Weights of a small GPT-style language model, trained from scratch on English Wikipedia.
Architecture: RMSNorm before each block, rotary positions, no biases in attention or MLP, untied embeddings, normalized queries and keys, capped logits.
Training: 98M tokens, 6011 steps.
Each number is 128 + 24 x the weight over its row's rms, rounded and kept within 0 to 255. Layers, rows and columns count from 0. Numbers have three digits each. The size before them is the row's rms in percent of the matrix's.

# down: layer 7 MLP down (transposed), 768x128, rms 0.0675, rows 542-641, columns 64-127
# up: layer 7 MLP up, 768x128, rms 0.0978, rows 543-642, columns 64-127
down542 102:123143151138149165127124125158130097099143147131120125210104091141127134127135132100135150149115101091081144089123115139134099173093108103116115132111149087132115115136110131126095079108149132
up543 100:094115166160126136153098192115112108123122127131143147102109162142147137136111112092134129058164115140166108151136136091142150151143156129072156124162122164117160148108091112108111109133133107
down543 105:123102138130141139121113075157138116146081115133120123144138139196113156104119096143113108107175141104166127089086136151105138090137145128087187128142138139123172157106106139096121144106121148
up544 098:134148195107124135160139119121150110130124138117112141128143154105133146143113150143127147124138154133135150143116115130134115147115103131139099116105133135140113131115164103105146094140141133
down544 093:135108151127145171110109136110132109161102075128159144199128125157118096136116135110180117153159144148136100111133112102158132108160090150124135151167117142116137116081114154149174134151123127
up545 107:117170133082091087096092136101134113115150179139116112134089135103133083137098133148157113110120147085139148150136105136135123097116117094118122106163113134140149142106099130098137185154130158
down545 098:133131133161088134156100131131108115084126145120133092119109062084136103119129146146120108093136070118088130154146149124128094115117134154136105120101126108163149085146141129117094144128130140
up546 100:135108117114115169113117137114106056153118159142146109101106123091129116132080169110148138160120105100086116132118118147107128110151137162093124133141114099174118145097166170148107125134132173
down546 094:116088122108145195125113116113121153088117138168142129107123130084122133111131121118092141126091092146083148122146105138114140151140177102101117119086152117153103134126141132112111118134113175
up547 107:083121155162124102135101161134084125135181122151142130118134113099129104139134148130139113130144129127132176144151131093122123099125149127096139137120140207094138126096121122146161131120138095
down547 095:141139140111169121090104099114120126139151118150153144125112138122094097138169133114138125146164114149141133120154134144138100136141141149132112100151161129121133152137107143083130144094128115
up548 113:121154159114102143103140117146102140146129112108123110087156089076122105152138177132100122123132144114150102119115086109117118094130132129063113102118163147095111137117159105111116130131137144
down548 117:103148113159098121153092148104131104113130145092148122113140160131127123106142147164102124116201111110154142105119157112117137119109090103114146164093075121129110118113107121125117116092119181
up549 092:093081143078134116173137148135142133118140092108115123099115147116138144165114164117138122154157178148149142117120133105131095106152199115133101125117118114100063094146116082125185167150127078
down549 096:125138053137134155106146111146094177137166142125094124083132138141135135114130130134114165073114137144120103145169125162126155111047152150104142165125112120136199133150112171103114118157132139
up550 095:073145160099156103155092134134112138134101140135106145090114109138114108127076123120126109113135133143173120145157106102096103138086136124126126112141131126126136109086161134130118118177167123
down550 093:155157101088097154125074137150161111128089093115111103156141120126121182148147100122147106166123164133131098111095162167124140113104144134129134140143127123099124073156132135096138164099143136
up551 095:114129177096125089153063123122097132122146121129125155131121148106128144092156089177149122103136161112176137161123094100095104088152132147128140164104123108157111148109124131107111102133163116
down551 097:173172104124104167101095109142165105135119137098122160143161169107141109136106103112109147154152093140162125106142175132116110169114124115188121096144122111178139126119118121120111147136136107
up552 083:124101136115124142128142156139110131112133113157139116101166151133110150162144144150103123141160114128111141170172113131143113140108113149135123096154095157139129137127139145127132152120122133
down552 091:112128118149119134138104119140134100152105110121146142137084082174098146104143124119170123133148161131105139101138171139131131127136138116112156172101136098145121180152121082129095136110135127
up553 110:135115135102107126139142182100163118120143121166155134123104145127129126131144110137103152155127131115104190140097104137114092127160127083127112136099140116119115113115141127169139142118109103
down553 105:154143178123114151125085097103082088112124152175128142105142129130172143144161125102101137142127122145140098096131164126117113133154140126163118132122094124126088171151122126089155118148134106
up554 102:135118107143104144144121144129134153091113166105133119145100136089154069168130115113171182167148111123142147123128113095152122113174157116118101161091105106077103087106084120146145150101100118
down554 099:135143106126119152124161125136150085075115141207122158166125135141137147127160101148126171137107141114124136090119139109121129141134117098154112124108164095131073120097145116100095093087162134
up555 103:086099170121092160146088133103103165168118148115132108125168126105121094116103135161166140151096129122141170128144099106107118105142134151137112115145151134138102140116157146115172122107140127
down555 111:118108153137108129115105133118140139190126140099102118101155128154142068130110119148116169109085162116177148120161147088118144140130148169134121095150136124072093128140123104102137143110127102
up556 093:120139124182089117132102152122121112098128129124135167088145140087132135159101182117164137092110104133158124131124148144119110135117148191091131123147126089123085129092136115137104122156120085
down556 087:122123092165117145117175121133187135133119125142096099112122120156102131086123162121093117150143127086095114100123105137130133157142119126137124145127104184140131122137154090124146093140097110
up557 107:123119130140136120124106145072104115121116110100165109098119097135130160159134117094140130147149103142122096129136108081107101099195139092108089108138156172130151101138172145091146137131063092
down557 124:137115114136113052152112162168129107151115133136096132133160143163105136136134191156120133089121113120132142087118132126109126163131132122154109096114111090118126115096101126171121139085119100
up558 100:157154138095134116158151110116134123113128112146142156161137160152149105126158167122138157137153112109152102140139110112120117099156118093164112133120103169166108108134121121101125156130125158
down558 113:079096091136117186115180060140156142141160134111108126101158142142110136176120113105113125184124089071130100093126101144108135123118101130154125162130179133140122114127114154123110154109150090
up559 101:116115158118142126096108151065131146097125130153137102137141107105164146141139136113122098152166086138132140070139131122082140140129116137120119143152132093164122114116147096129128106148100061
down559 105:127097123141127092126157103155102168163127147131105134144117109180144119106161158135109107114092121144094124124126143181106111085077119129135116076149101135126116130102148126108153110093124129
up560 107:115109101102141132108135143127124131090168154132137173100107139099145147104161117096112118077176153126158120129120111143104089116122128134102144118143098114086155111100141125142139076110114116
down560 101:141160138134105115141097131171133125149153091137117144146130141122113117159141143177127077116095124121118202145119101128086160120153119137102120131131088117107116147115129140141125115102105101
up561 097:133108138114128148133106176114146149135133133120141114118137098116151115161151134092168168163135165161150176113117129103113112091159168134097123119131133186135097066111152151135161164143145130
down561 097:188153194151139090122105144154134126114118097112135123118094135188114102121106162160085103096133121095132130055160133140133123189155154115127177117167138094149150109126136100149118122144127096
up562 104:143141145136066095097104169082134140138111136108169162133122109115137156132120133147125164125132106100174129101189114125135102116165140110123161120132118195143127123105149156134169099144127104
down562 103:125138146126162145135114123156136105138121138120120117180098142118122103151137100079159146169170121098142138134108106146098144099140087119120133135090130167148185130112117167116094131112146085
up563 094:112074151155144166143126095115106131112119159131135135107139114111148141074133130124164157151122152126152115139125086089139073133169157074100120087078175162067128096117166126153138106139119149
down563 100:157179157173126149114135135138135152128131132155102090114128145146114126100111156151134112128145109134174090085173139122105114139154137110134124115176137143139144098125126109122082125145173157
up564 107:134154137125153113162086130128145124122167124117131138143136145122146151182120195161123120137099102132140117130147112096156123121121169095100142103083156133095172156117118120071130103106141128
down564 098:139108114121161112134125118107171126092116122100159120121154138131133095122176128163111091110104157151115159125117199127112117139099115101109137114098159126135137137137107102102091172128120134
up565 085:142123139144109168155140173118135148137161135171154164118159072105131148164110124138109123097089101108139112147150118154096116157127137099122156114157101159128150137111125129112133153150141115
down565 090:136155154106116113142108086163127138157122115102137093132131126151117105155137118119136106119129158097166110105101155085165135106102114123127104152101170153109120160139088108143101149108115116
up566 099:153136114135104156140135152075119127116134123081087149127112075148162085094147126137103145192151115132156110113112108137125114117142108080126162116132153149150119088108117145075142130143129146
down566 100:182153154155149137137136121113169140153118125114115102160164140114111146157102112103153098139135129141133119123115130135126120151107138165097146121186109142175156122121156156118131152129157112
up567 101:128142101119127121114143114133140111147160127125111141145076140150131112153122136145114122099121118112132135146154108108110112121087107144074093165146111123137161115089149148126153146076146139
down567 101:184122113145113190113138064129157148084116126125152101108132144142135100090157116183134083128112097115122094135164147146098124179124149105097113181138074116128136149114121135106126129117124139
up568 099:099141122149146116121109133110115121158087121145127149147135164134177084131096114106096106147132103135163130162176135121153113125084143164121114101174187108135118131088115123098100124129154156
down568 106:160120133161156160145117163154137096085139121092112144151116109073137151120110085111142150143127151203127117119143155113132116113140143096087123138160139142117118084130112123126134123146154153
up569 097:123103140074102115141140082146144117106113131072131119136107068166154124119092156089179145130121172143143138131147148080131116108137114135108126136107112167127130117115136144153120126105110129
down569 089:124121138153144125124136140115102077127142102150098143104146143161103165161100140140124154124104093123110101121113144160147170181145150130089153128170177097142120087145106191088118127105110116
up570 106:101141140109131144140132122148102126104119111138115114134109132140126119117112129130115150106169149128161156147132103162108099107123119111092117115198165129082146143110115158160154138130130119
down570 104:083131163118114105129136119119080133111142142161126140131127091124112082133078123122149090130165141137107120117161146159091129181185152110110126126144127116122141130094125124189159146145132147
up571 098:136123144087102146129115174120147088121134120155100091134151172145111132094118168105106166138113172065133141095156115089087137116081148102123096126124149121147129111141094148088130103151101152
down571 093:115084116136145095124105079121136088125123106130142168110111116155137086149136105140112118119139132158088153118110116131144133157157129105104067126094097101150204180124130114153112138154161144
up572 089:118146139182155170133110139102125092110121128202117142108153138141165141127130105144110133108095131120127151121112144131122127175128146135099156138155140113114101170128131096122155110111135110
down572 091:182123193126123136106092113147139086132094101115161125168121095148139116169131157119123105137098135147140123138164162147147147147097105127142138150097130088102142105127102109151121117131102126
up573 092:075086120151118133131134118140077130115129133156079160133130125125140174117142121143109156139135176127122146145147089121074100147095122114136154100090086091133082128111092141099133113093131118
down573 092:109111132154131166132113090133123181176152141130085124136150150187120172142109140153122110133169116143144093123130133159127158143140145124087133158122127139135121150145113163124109100148103144
up574 106:134102161144086135123159151091139138095099089111133146076116087114104110090149096139148158129113100141114137097119121108121114130137166134104117120108150139089118140123157080120133135129144159
down574 114:152147153106167146116141115114148088159119116168134138100134141119087148140100111119073104121135121156120123129143114135139113136099084085095141115185151150122169120137170142097133138134102131
up575 122:116121151147150103180092186076096127115156165177148117109143098115115145106119147136109134101128124144136123154141134130107115110121182136081142104091132107101146162123088143114149147143140116
down575 157:165070164132152135095138133115133140122137117121140126113105130130126124114120144134076172119174112144136140128145109107096127102098085122108134146093112156109137151081157146123123137156095102
up576 109:092136152128121178129100133113072135135159115135131121094168142109145162119132153137110138084139090089147147135181135096079113114143134085118146128182129148149122135114133171117129095068125113
down576 096:100099134105120105134124143115123145177119121079119179115124159157151129117154107141140132154085151126119078126161172124162072133143149092072086119094126113095117159107098140161154141112134134
up577 094:149138149086106133117156138090129125137129108089116133153110142124108160086130140107132159146126117143103152156142109128106100157161104141134153105134137136132110123103123137128127118114127166
down577 088:113149136168153136112116128118112121153101133123142114077144154149082138136081065130086087127182114140131120137126117152193134143149088112131118159151125098155130148153135126115122099104155134
up578 092:119194124120138148091173144101086156155130140092099125126152110100129138135079152156127158161135141062133149100163137121131121123097174131123133100184085151159119144111129123103127101128143118
down578 086:147131167127134124140135081167165128094083096163102101113141132119118153139141102122131120130163089152137118119089155083112161097112117122146155166105144138127148148147109169109092137152120126
up579 108:103115115145084123120125179112088136103172131132115104113135096119154158106142121150131139130132105150123097104135119112108097112171130089140108115126149104163118123104146130118126136147137164
down579 105:137127169194179149108152179141128117140110137132114151140112149080089135118103098117129139145101151124114091101136149138145136154124127113137118140137117139155176079128163154137091156117120133
up580 109:108122132094114097134123118109118147087168141161132137090114149119082139096159105160108134119143104138144166179184100095108093125119121141146130124108129090084135141127135089113127132103147134
down580 117:128118139078102094128116104136112097098131092130127153149110089109119099144095131155099172145130154073127118086137120105119163108126142155123135134149175112118101146091101131081128142194132133
up581 092:124141168088108106162159127119121136108129103109155111132160165138161171125164124135081125144103173116124142153180110129116115166106110120120147125150153135154141094143142146104127165150117124
down581 092:136138133125152106119106120113105111140085119093107114090146140209146138153134095138124103109092135159111113114117153171158101084107126126100132153153124151163098113138134068111102128122134146
up582 106:117125136086130105094135168079127102126136136112172100115131088112147105104131113159144171167124097124149124111105161098099085123147121135115102142089155107127098097111150097119194138158096140
down582 119:147112171192148149098119151162153097111135134132147145146154152145097142136123092096134121124121151129152084104096119120104193172105085116139113161130138117145142072144111139103105132135138098
up583 108:139145124139093149131136094129159121113082169128123127130138168120166079132099147155103152118146152160138118093141079121149117140157132133142104143085100093159114112088113121105149197145112125
down583 103:158094164109145137136140130126136071180145113103085176116110130135088132132107111121161132090146144116156131102129164168109125096133148109098109154134133149110145166117129149145129085101151109
up584 092:086113121080133125151096138112110148103156150109153145089142136123149121156097189133095124117102122189157129115150146133103095153101119164127103109120173107126122118099169088128134112158114108
down584 098:150110146133132150136152122177159090135107084137169151129122126111118118138125188148089123092121123124134106157141158106126110120166124120154154080158176104128133112146130083155161120134119110
up585 104:090107141134130130155111152126127110094136142125133170121091108135142161123125167108140116114152099129167143125117130105123068140118163139117119141159125084101154186140167145140140123163127116
down585 115:106164120132137168178134170148112109173100114131150126132108134152122138151138136139102086123171113130131163106099134137131137157134098162124127098103166104149121094095149169147109121113173087
up586 113:086143124149104121134184128085150106136140131141192117122097120121150134130112159168119126096095125120132107168178152131115126141136150116109095121094116100108128139099148118118136144137137154
down586 102:104143106149128140138174066125109126106139130070152120098119099154120141133142119111124059133187135154106141164167105114135176179141139124156168137137127150174142141123146135142125131120114175
up587 108:122113136136113135180138148137117127118103119151137101098173135136130137153125149175139177120129147189122160122096089130120112146176167112079148114108145125098141140095131134126123146111155111
down587 102:129126126125108057117134157173117076122146085140144167178144132148123135140128094132103112146129144101132115105119186140111160121083108131129134113115133139112130175142106127138136155134080082
up588 095:111111160142110142135135128108109142144166170167158114071121127141113154116095095131111136072147121106162145101153146129103127115167156096065132136160109138104106128120095147121121109120138118
down588 084:117149131132154104155086105139088117192112106120096128155120166145141139077105142088106120087165108170165091135120138156129114146115105076123127166138119142143139114140100108092096145076131105
up589 080:136089140139163174111154138116140138162114165103142134081126157134146104131105181102140116110113113130124150136075130148148134121188119091140172142143104166105091155109168117095139169182128136
down589 084:135103096144134149109120146114116117142115166113122138115122127106125155127163106104082135099151129150111138102105151106173130067128107143130123158141155112148111130172119148126096143125125151
up590 095:120127129110091128113123140106113085154171092147167102117096159125116112147127128143139111164084137158152148146108147097093103129120094139122124063098143137120136104090102085130127127121136115
down590 091:138109138172178154119133116102140112140137115118140117146106075132163158075083123157121151168112151147108151204141152163142079153142143141153127142124155135105102103125131123137105161181140149
up591 107:150130111097150100135132180084103116088120120164103131123139126076125143136096142154110147152102100135109161149134138117113145131118117149063117073104157156097169130128168169106133196158116125
down591 106:151072136102121088118116125114178141139118121098047154096156145115129115129132128157141128126119137127130141106090135101088165123084124099131110115131163119122136143106155096138110182109126146
up592 087:132149170103107152160092131137124140111089158119167134137156166149163146104115143086122151119158156109137146131155120123133136095092127113149169112134138136139140098141118114101143137157119157
down592 082:127190100112148131114159136122152139154103142121096131166113142100105131176150114130084156117110140149137118108123174149149136173161180150109129095124140124093140118116147113105090114129143116
up593 108:100122111092085098117134137114151141117131127120131129146101135113132095152166117145146126162166111127113119140131118103133142146155126098142150105101140142104101104113128154089136158167104116
down593 101:121137110109145161112149115100150107151155120120100146130092134121138133151144187147141111132138098122094099163131089155174133161080147144150185113137156102120112131106116124172121134139080168
up594 108:117092165137152128093132180089119135133140158135170119119132127106142133156097139093143128108101089125150088148184126122085106078120147094102162115128091155092129148100150103143155175118172168
down594 113:108079124127158062138152109094119133113113137142132149130129144116127156143136141124104152056147134153171119116097126077107106143106089072111116133149118103092143170138150129101105167089151119
up595 100:114093152089092102100131153069119132112113172151131101113174164169110113113122142123129162159147142165125120138109102092118133085120136129149118160103114143100105137127124115158154184142156164
down595 099:129139094127104180181165168132167122139152122148114098147132148142082152095113119127106099148155090110142064110125140147157157137138100094146185149135165181120096135099102151099144151139144131
up596 112:108103143156101087160076147112080114103100146155150137092106144079144101096141131142086118111115095086133147127130113093074132099103150190142125096106094103103129148126127158131136141163118109
down596 119:092133153138110165080182110100165132127152124110126113117125176145136136159106133110127137132115126170184150087096170117099130139146125151144140111140138118116119121145176065080137146146138098
up597 102:126139133128117120119165114085117102126121161146181124133146115103108118176125134151084128138120112151100133163138082123106130122139120145133096119125076114121126109090122112140149132161153167
down597 104:123170126141099163126133155125115159196157124124104125158132152176106133147125096156130129159146142137122142152144171103162129165150117137123144155108100095159117107104118150137155070127123116
up598 105:117117153096090121124117119081128103136106118116165108118144124112143129148136141089100148159109147120122130126158083134103128131122147171113147096104119162163133097113170136166132117129167104
down598 098:109087134136125116122144103106121115150102127101122106156130130104112094143118189118104116123095123135138172140110139185124167142106131103127155087087103144099144147116140141132135090080113124
up599 096:124107146138123152114096188138128142105142132128120122107105119138142118153117086092109119106136153128139149133104125099106101109135156173106195085190073104110101171105078151138137095105130110
down599 092:144117146129160096107128124134092147125122136127100184094129157143105099105121146148123075138131103177155163171133153144076123147141118086120117139115100140122111128130143132156128082094156103
up600 097:118082141103134116154119139106081114104135124088147146084151116093110166097124126159149144086145168136172174134147118151110105163131137145117115130122090136113115109118090131117163138118089116
down600 108:120103134147157164145144087149108103126158140167107148118128132130120113127149107080113103123157145151117158153117131159071130115113114140100129089107160121145115183116124140092143097137134108
up601 085:134103152093108147145149104127089080108179120138100136131159101087135159122121131145119132158172146093132100194171097117104121131114157168151082107078148176105138089134114109133104130120148134
down601 085:165138098149111159128123163155109119135140143102143120184096126109101109149112100079142096117090149139131090119087154140147125111156093109116168154113141098120121181143137142102092132065102146
up602 100:115123140121144144126113143165120125065155127163178170102130167113121162138113116134142129148119162118165155120156132139108120122106162138123122123164064142101116098116120145154136132097128152
down602 087:086127143153149132098103120113151142125152095156125111143135150134194114128130128141117108152127144112118171134168187145105164165103115090128115130118182115106164139138139146126141134129149081
up603 107:107092161133093104178131105124113126096109138154149108115123123117147156139094161129100105114132115153133136165140079097078138131135166157105126101133113148135148136061118115169174182170108087
down603 116:120103166147129136105138097115135145137098105104080122093182092160148132156083122110116089129106159136151119116166123135174113139100084139147092113111130112112106124128100104133076120155093087
up604 098:085132185117095142180158111082108121111100124132079149118094093133104151138113154156089124141143135096144127135129090104115090126133126150135107114103158117113122141102118139150111123144125153
down604 098:140166166119136122139132169159116136107189120184131108165092097075118107135151153120159109126173140120138132150118125118157090108140135112153140146106155105165115122113152072143145138171116151
up605 109:132120165161099145162152142119111126112168146131107149138183114132143144138149122156151147127109107133133148137118118120101102143146139095127116151120132148127104163120188159129102135156117128
down605 099:100117069062164141137107121125126126165118137157162113146111106087136096156189121083156142139105144108120091161133123106109158122175126090114111148117104086168126161121123138120133139104155106
up606 099:137131146097131148150134158116168138113110170165152152123154139134117124144119131149172193144117171110163139150142122122101116096141127105142138127088142145123146140112168134157104162104108133
down606 096:172154118148122130122123089126116150096128107133112130122108166111138107136119136134111128117134106117145083115138126155117167149115106113102163163162091161130169116134101169112140146161144130
up607 100:139185142145132126133089118104123107070148126141133111111137136125128163147140175134145117102140159115148127068142111117128132161173162091130130108135080137153153138113087129108105133127095099
down607 096:125119162137120124128148144140119147128167129144096118159141148081146106103085136077124114137122104085164162144129097133145128115131095110122151132103096108096143147104113105115115133165107112
up608 102:138118123077139103131133114093104101121155136108149122091132148113166144154149149113124129189141092096178143142144116099131112134121130131107089082140097157124169130087171110135126126133100155
down608 099:147121145127104101102175131154171139133110137123121157112133093099163131150146117128137120124122151118122139151133145110147143104118142113159116121101094152095156134154100107118156116101105132
up609 092:133142133108106157091121156104115146147113156097118165114156143137132121130146129145133111155130120098146149128089129121122142108085141092139137076139099094074084132087143132134137138152156129
down609 094:129097135154122130155111135119103125127104110140110150136126143143168171116136110091140117095095092130061112089072126171150092141167114099123134101124140130139181108118130171123086154143096153
up610 101:107154129083123137154146143122095104135159128144125166107162105127165131087109128161117160098156087130145150132171117106103109166102124120106110093137092137158136137127140125122131116139140134
down610 105:149151155141105131162129094116123100125151099143153116123153124138166140087110127115100114111121106125187109143102145134061110185157112121144118125126128137138099148124096139138101136139119125
up611 090:130144151107116109157149154117106102124116116151091156116161108099156124099116129140122141136170119133121167125197126111099113166139105123089093153179131102108146127092123120119140157145132096
down611 103:119136122167140094148150188087123126090160166148141163101133133102173084085135187125152136127116121107146126148154091129074084138129126127095157138129102158122127144120132139126164113121130114
up612 087:092103142121109141120143119091164132106140119140128119138156101110127111065094144141118137138147132148111156143141127115121120133137168182101124083130115137116082144106162095130110144122149141
down612 092:110115083132128139132138115112103154103124125106101108150102112174099120148123117092153108145112140151116077123138146103128161080137138119105141080156152129161132078155067119158123134109142150
up613 115:106147159101152108077145136119105122148144154123094112164159146116112125108097108121101111132146127105150134159131073095123115149137139102102125103136123146123112162111140069128140105150143155
down613 116:126140125156148126143159135132087123126127141105126113106180138138136116155124109170093175077103130138123121165138103142118180133132159160128100151131163076128097166154142142114104105147157116
up614 088:101149138167142147126105130127092127122158146170088150083135137128146142129142138127057139130120090114149141140128114123107126107121129122095132124111140109126122189146145121110186115098158130
down614 090:125122139128113148110139143158170135114117127105144128151098144119115143146126144159167056127163140138116123144128098147117099134120071100146111162119115123091144120105112108154088141123103123
up615 081:095111144118093092163083106141158144124085103132117138145150127104146147099119084145138183113112122142146154138162101110137129147151125140106093078139114105132131098120123121109138123141114089
down615 091:155146110154169134116147117153080131142120126122100119158135143124064116112096140134117100145132118127073114110131153161161125154106152155075137154126158123153153127160145154137090138099136128
up616 098:127151162150117165154113149115149117142107190140149133108108159129177108137116149138111113155155120145205145103149164142117139101097150116128114134110142127133166177098103137114115182164141117
down616 084:119129114112108114131131126157125079127135099157127152150157149153136108160110097196160118133121134111155102140121120146161111121119094114098099175127114087167085125123127130141119169145133113
up617 095:104116122146146139131154138126163131088115181104141169129147118094196091112150163122111168122155094166108126111117099086159116136121126160139151165112140127086108143104156099133139104138159195
down617 091:107163114129152103132151079104097141132106104108111167128141162150141085127150133132103106106121129123136126162132179111138108131096145181161121151136109143144124132143117136137157122138125185
up618 111:106111133131125150185116154104154128087113159146113149093137141147132103081106160144118107128167130148112129079129089107125081096109127132141109126062151121111162116120139095099107083112156112
down618 113:115111120132142124185161114159144128121115128156139142111139098116105134181136156158124096111145097107121110114116095101111145152116102115105148129073148121160124120133142117111087087078160089
up619 106:120153145144128126144112120103118158135145138133116113124129107080170149121098132159088124128147103158132155098151138130059118157124138111108133151175102145087128115117166102150150141098155143
down619 108:149156132120155132104093109090137081087138139146079132177136115098146102108079144124127194150123173101122089093126118143161147101166141126126136125160131137088134138131110136129118138121115124
up620 098:081119118099076145118091150135104138164125153099140106101159130123145121152142153147097194160124144110128126149106101127152134100114131119122116075124120126086143159110122098140139147147103134
down620 098:082089131100140114064123147126116130153154145138128100119136148105112139111087114134128148143092126140148155132132130114154179128123133115159123113139123130107127142165153109121119124134102133
up621 108:130134129090093118116146118091089110148104131116117144064148146103143112103131123125134117157119139089121131092108103110094133120102145070119104077138149161110139087129119115124145125160132093
down621 109:151138125151131128139166082091138120158110119139143113104130167111117107102136170136138158119105099114142117078119118163140134093146147160180128155126101106121177156097137141152160161119139112
up622 106:127094108122139101142141131130079153104124163101091123113140125099145124093108158104101167103146116116147108074134084107126138121112149126154110099161131143125164127106146104106145096137143137
down622 109:084134170151133142115110144157125151123159104109133145138117124113090101147091116101090163122139102137114118137143102133073185136135125157178136137152123107127101149172160136147104154166158116
up623 097:121121139071105131093175118079112161097145149132134131162149148109123149126150150152142158125138108112151142108138111127115143153091131123147100113123139105077113138107149099115117119128161148
down623 096:140123121137107180165137142138142153149096127137108129132149079115117138141125131130136113160138109170089123102095154108151122128143154087134134074093149121156166081147118147122151111130111131
up624 117:109154170146090150110156107124118149136135151152111142127149108122126139087101122146177156146149162075157154091139115113113131111132129140147115130086135105119147119112167135119125133140121129
down624 113:088103152146136112112151093129117144082152119146117130116121149126154125120113135131153148111154138147090156086121125166130127100121139182071173118156151127081161127114161134151128141153085108
up625 104:112101167126121118141098139082111143106130149147156148130111136138213117092109106100120152113118085141141091138135124107105105107150137147136089106144148132154158075124163138157110134116148149
down625 106:072144144145143114118134127139093122141140133113148111116094106076152115085084158132091148098133144152164157126111104166084106108133171138138082140148117140120147125130132152108093144122190147
up626 104:123134155122141067129108152150148131069117152133124119151158151086131130165134144102155156104147130097117192108153131117118131114116145137143134165168105152166111120110171145117149175117138131
down626 105:145113153129148135140140154146148117135092116109088106122148165146117152106106123181179108132160130105166108134142124162109085136139109135129166116120163139106153130103144111147081135101085148
up627 101:123095143134096102152153106124105065118168167129111157155142141120157143140099147147090118113142116132121125112140095110126122123122186156111133122133128144129133134133104152093136128150124124
down627 098:118167135154134176148120098112146169132157177131106171100143144069098118127132136123159175130169151122100162104140103175103111124159159131122104152109131115095142135162121119117148144131174088
up628 105:158115138133094178107141135111110163096128114127145141100129095122147147140148110164103176113144128125123100121147093141124099108201180091124110111115120116099079094143138122141152153150123124
down628 102:109116141120117146132107120172102110096130129113109128109097097092154157147120177117112128126180088110125173125161137109165122150088156103067154112163118130128108182117125132113111087112121131
up629 090:122126154129094091143161142146173124078158116102141169118127166134167115075147127128105171143112160113147170154113128114141101168104133108174139123094147088109104123117127113125159141147128108
down629 092:145135077166152161135133133085102136150103185155117090102147131116107136105135111139134128164157075131122076126149133164166131124106132107124138112085151142132135145113140132115115133113148104
up630 110:109141151105087138107118144107113126151149118142100149157123113100146166083142104123101109156180134106131175110150143108124127114109084115134112103140125113108088114099123137126175168146134113
down630 102:138140104130103154120140081136107114182157154139109134099134103115122145066119117129147128125090143128122127123180205101141146166077143146123127096119130111142154128121127163081136151131114134
up631 116:138108135134137161149137139129156110094155151130103159132137164147119100133127166139177158124157118070176131156101106080146095115123150114108111147107150122089126105118147102123144090129099146
down631 128:136123145143132133118114132124109118144139143161115146152115149130143119158126122159184099112136130085111125120187158183141094142127162085102111167132124081089130149108115123120128132108145142
up632 099:126116136122141128104149185091127153113083139085165115159140149081133167114121135125167150141149107138142144159105115119096109145107154132069127117084139168144144113095099096090149114154159162
down632 101:105106153106129161117116124089198117111081087106150157144148137121125148130103122074126098156132173113128152148110122126097112133144105110160139134149149153108157123124143104187112134176117139
up633 116:113163131114107183114107146114074102087139114138113139101107106104136130131162152110095155152088117167162135153127107127098120118143101115056102137161143176135149121100156163106132159104135110
down633 106:078133090149140162095118157131138147077122139147133148125106109042115112163101145114102136109146140130071141117137089133119165128140121159103081131124161133112140085123123129119101168128138151
up634 105:123119157115114116140061176161133130126107110156186149149109139087131129126107148127165118133140151145136140140164133110099077141125179111128108138122152161113108151155108115155138095145133107
down634 092:114096118140130102125143130185085149107109111151125183129106145170120081119159150092122105111130080124151130152174156180148091097144107139095128119132102130122130124075137152126132141086126130
up635 109:100130182133138139095117151147137142123163145163102113109137111147101121097107139116101128099167161150171150125129085159121134128112084128098137106132148138086168119112128144135143137138130139
down635 099:112143116144094144120179155148095143151173122152134114170115137124159147099140110127148144115128111065117136137112116154168085105124123129127171160142112102109095153093154165150131159124137153
up636 100:122107166137144139094151174124115160112145146145177116132105109092133166127108143135121117114139077095139090143168115110091123143155163117102166081146122159124122117120131173090175119122146150
down636 107:138112131123158098139155114127148112188121136131128158146150129111066101130129142141146117103112095167173162098110131126066120161106117174117111150134122169125132170115129138114109152104143132
up637 098:133159123121096142088180115109136117118132114166133162113105123181139100127124106127126152123128143104142122162104119146139102092175144101119153134145129103138122062111142073096147130097105144
down637 094:146088094116130098094132127083143114137147104122158143116134066172165138129141158148124132110096128126115152142168159189130116131169134194133117111162075127143148166143105134168138126131104136
up638 078:094096187124096103119091104145105121139152122128115117124137097094132142103143152135120112110103082131152110166169107089120117132125159176132143125096116108122153116135133132113145108127138096
down638 091:140145112134139143117152138146164154134084099126120157145176199146118110137133148116133121132148128142148108099111174135155152116136102141142159111136145143115098123166105148141135122149090130
up639 087:113127172113132188165148178088127093111119155079151100120134150097140143147193118126115156152119125137182127113161111089092133158102125109126125130141157134155122134121139108134173134142118156
down639 092:128145144168113120081122104142147136147107145113126166108158121173130158129158167130102097161141125130108174108124107170153116172099136135116137137117103123129121107128111113064149111114113126
up640 105:097112130161124157132155136131131109075159143124158126143135139127153159150138108108121126156148172152120154135122116107131103111125169136144117144138090099111136084112105122115146148128118144
down640 102:094113160100184121168132151138106138085160136119106087157109119152145097186119090149150080147130166147163131170115127117189118119124143132133122102112150122174174116122107131105141109140110103
up641 100:165126107150122150087115098114135148067140137122130163128132168115129111171131160156152184159155174129127149149092062127136137134141154157123152119102151153115129130086130123123113111132110145
down641 099:136117074116136127127105138107098131136149119122156162154106145138148124119065138126120124126154111129146146145122122160150111128162131124175103128111142131136117130076160083187146134146107151
up642 105:131098159132102127174112097134110137125137156095101130109152156133107129134115133155129158138169143158143123133144136112128116105154155167107125063137128123074119152087105094146139180127100115